config = dict(
    num_hidden_layers=8,
    hidden_size=896,
    num_attention_heads=14,
    num_key_value_heads=14,
    head_dim=64,
    intermediate_size=3584,
    vocab_size=48309,
    hidden_act='squared_relu',
    norm='rmsnorm',
    norm_place='pre',
    norm_eps=1e-06,
    positions='rope',
    rope_theta=10000.0,
    rope_fraction=0.25,
    qk_norm=True,
    attn_scale=0.125,
    bias='none',
    tie_word_embeddings='early',
    parallel_block=False,
    extras=['local attention windows', 'gated attention', 'a norm on each head', 'capped logits'],
    init='normal',
    init_std_qkv=0.0205,
    init_std_o=0.00513,
    init_std_up=0.0205,
    init_std_down=0.00257,
    optimizer='ademamix',
    learning_rate=0.000309,
    lr_mult_qkv=0.7,
    beta1=0.9,
    lr_head=0.0109,
    warmup_steps=551,
    schedule='wsd',
    decay_fraction=0.614,
    decay_shape='linear',
    final_lr_fraction=0.1,
    batch_tokens=262144,
    max_seq_len=2048,
    doc_mask=True,
    train_tokens=963400000,
    max_steps=3676,
    dataset='wikipedia_en',
)
Each number is 500 + 25 x the weight over its row's rms, rounded and kept within 0 to 999. Layers, rows and columns count from 0. Numbers have three digits each. The size before them is the row's rms in percent of the matrix's.

# layer 4 MLP down (transposed), 3584x896, rms 0.0223, rows 1080-1104, columns 168-223
111:436498534490469509444488527470508513521488495521518512505505482480496500520430515495465507519473540497496494466471516498507527480509442496527446501565499515508463479520
096:441514540468521504530481527513501515495503442495514514513531550519495454503499587508513482479527574483479561499516491476535437518492501556547475505514491533500493465494
107:481451499516490549506475498529473495515515545505463476492487509500467517517499492479483489477491509498548499495489505517544406508479531485541515497502463550527531501460
095:490483510513455487461472488498545475553510503477461506476535525534488503495494521458521534535499488481501493502490449494494496508508505478515442492499485467527466484512
095:508470512520496529488441506498511526476525495485541493525546467469520493518494469542520497522523511493483463506516528515492485513499545508455505553534524487525554482556
103:473508489533482461514496516503526539495451559465522523486522494493455484443474481520473472493518531482542502472478483530491455546499498487482494522504483486441474503496
112:472533523510498445480465471506493496457496476468495499507541504513485527504489500481486465536505452486476519527513480460553453521530494494504499537471478511514505500490
107:474439472471492493524510527490478482491487516557501562502516554503562484519513482468489494503522502492501506525473525543523488504464528468540504513523571511489500498555
084:496449520486491521503547467471497513487465540500537520490491488487498483566505492472529509505506496523517478472529519537466503478507446481503513494487507563497517494474
111:513500466489528499485477507510516460445469503522474485468530502484487519467479466524471511493507495496468500522472494523529465573533484484487509524485482501521468528467
107:527468470460507490486487507495513494520554412471504510490489488467489528463498533486516488500514486478571500462523483533496552485482509460551521521483463470495482514498
107:518507549561454530530532500504467506479523480531462498511494521462531504494543500522531477479461488481497527502501511513503516473520464495504508509451476492447502545562
084:502518493481482493497506471465473468479497552452487472520501490524508471499510484554504525541515502564513487504532499497498484526513516521479499482460529500506499492516
101:515487489463524496489482459503483494486561527492484489519556454488511458475508511507490511518509522458513516522525528537473494507528505461521486528508474503495519500524
105:471515486529515523494515504523483489504538494499527490487532586473484506484481486446459484513506494538492501493497543507503498508475459516500505500518501513476489499501
100:531533527524463511512502450516504494476516500489501507528487461497515502477502458509495513495512482493524523478551496497485503541534508497513484546488493445473478506484
091:443471463498569515464526509535477476546522463490514498532504495552514496484452493506534512477483505485489484522526527503467523504477457480457497528525472475484502426514
102:483522529490493493508532501493501516467478466517495485518505504553464484509502467490506492554498504531533529514522507468493496514513504484510539522514474474512536502484
101:553493516513522548508471507482499528478513497529512498505479504501537459483499503499533501557468504489526529509543499499515481505511483463471494469478509496486446503461
106:460481512518489532447488523472490470486516505499483519487539522465473501509448490480498515509515523537415486511527456493510485459501527471443558461467469508559479511506
093:468485498487520460488505461468507544504452493519486489500502524468555548472534464475525457518532522552505491508508499476479568534491514506466522519478518494503507514427
094:533510487482517530457541490551473519511481509496470534475482518481500462548520529513497525544511501501491488512465495482460486498505509504535506527441515516498427494506
114:527529507510436474527499511474483480493525505518505480528475521467504503483518500517490467522539531477555454448472444502505498468500496530520513467476494490500412484489
087:527473487489471495495501492473500520510482489482538491474514497481534448510518544525507474491519551489525489485493514499515486508495486457500527407525506531511486466517
099:479536486505506491481488478478487513493455505550469474518482517512493522516528534506532455538477459502506511454492522500482479514518519477478509476525533521501436505477
# layer 4 MLP up, 3584x896, rms 0.0277, rows 1081-1104, columns 168-223
096:508491487472565449457545572500483516465454498433520522557544489524497520519474473524479450516500501493485544510553484525509538545501488488484485482423445470481527543478
099:475489535505502484532506495521490472505455466527530482521485503493443513532525506514517468494526517492446468538535478489545514492510512467504507511524479470498500473461
098:483499468523455528484524519496506535506504519545498561510493464540499519555480502520525521517498488512489544485493507496543490517459527471486532489492440535489512551502
099:513490514483500527492480534523508454505539504512493477484489510491465500546484524445546518488510506546442468516478513497496535505482501500452516520503513459456483470497
100:511469462477503495495425489515480494488498528484500497473473509527522518515481471522475509506481496500479486490556475515545461566493481481553494484560508490546488545523
107:464508536502494484484452521531522467507501431498514518478483504484494539473481500490500494495487509518509470531514477516489496503466484524541458516513513536524459515486
102:520499499503534482519480491514507518494530499540522467455508516472497475538449494495524483468505483488517540504510523475566514507504467465512496519478523484502462512562
095:488502486484536532514469477479481545491502525475508517513463485493509511591508532511539521525480490472485537508476508494508487483532556515508474543468496473471504519499
109:467468494491526516545432457504526479499505502516513477518483492454526494498511482515521481488505499478468479503525566524473536547469534482491499511514421490505523512503
108:529443489486510510484485513488469463448498528527519481496506510523503545492498523508511483494493510519497490527481487489518494539491495535495517506457509470500513473527
106:478508492475515479539498507521519522488498503481519482480517549448511453485473468508522515535505503500516463474513523531518503480520507538521523576504532484481536511511
086:525494467444541531473500497543518503494467520527507501507468509485544476466496499499503495475495525482477427507524504542485497505480483526527511501503481514499484473504
100:487472500512468524502478454492477514473506488470496482504492447505499442553526494508489482493478514542494519497482492507497511516517465497509532528500501492489492507514
101:480468519469515520523474490486529492497510481527503476510520513487522478546558506469566514521509512527510510459470513512478470480509504491485531512461499508479491532497
096:489464452482493476509496482463543478482529495546510563495457538500473502489499506483516520509488557496510455479495522473521503502478503509446492500489447510475461504513
092:440510486468497517467492517487478529507515517522505484512494527488518471470480468518470502503491500470495481469505508506520479553539516491501493518520475474472466476526
103:533450496466497472462469528538493515520497510460505528490459539449444433510515550513553494482498501514474517506470484488543525539494537498523515493476462477479503521542
095:471505507502496496541500510529488526482552441488534512483521486492526500510496467506507510470470514520503461497477505509430496540510499529513468477514519484501514535486
104:479454545478487542485478533484459521471550533464489502490496526519452524483510492545490499514487512480515528499513494491456499520499517499495550474489500499519524518508
089:512471465499478519476497510489477450522527504472515501460506510504475442507480511481481494515485496450513500524485480479445525519456529533504500499517480496506509477494
103:459503445494518527501517479470513531524499501540495546534492506537485482500512545475500527495476462478524455492488530473518513489491466520523513499503462504463423481503
107:488506468491484464524493496493513509499498524490494487482529459496474496481514529488437480509501507474504469498492492552472470570478493482492539460503499476477464474502
094:494515513476529507510525492527490484494536517486536529533500505483514500533448537486494514444500550487471515498495543484513506492506493481457507539481482427515478468500
096:487443496477511493530544452516451535500508498487516509515504506507540455468467480476534471499503504526483493471519516519516509517498533509502495526487539518454495458491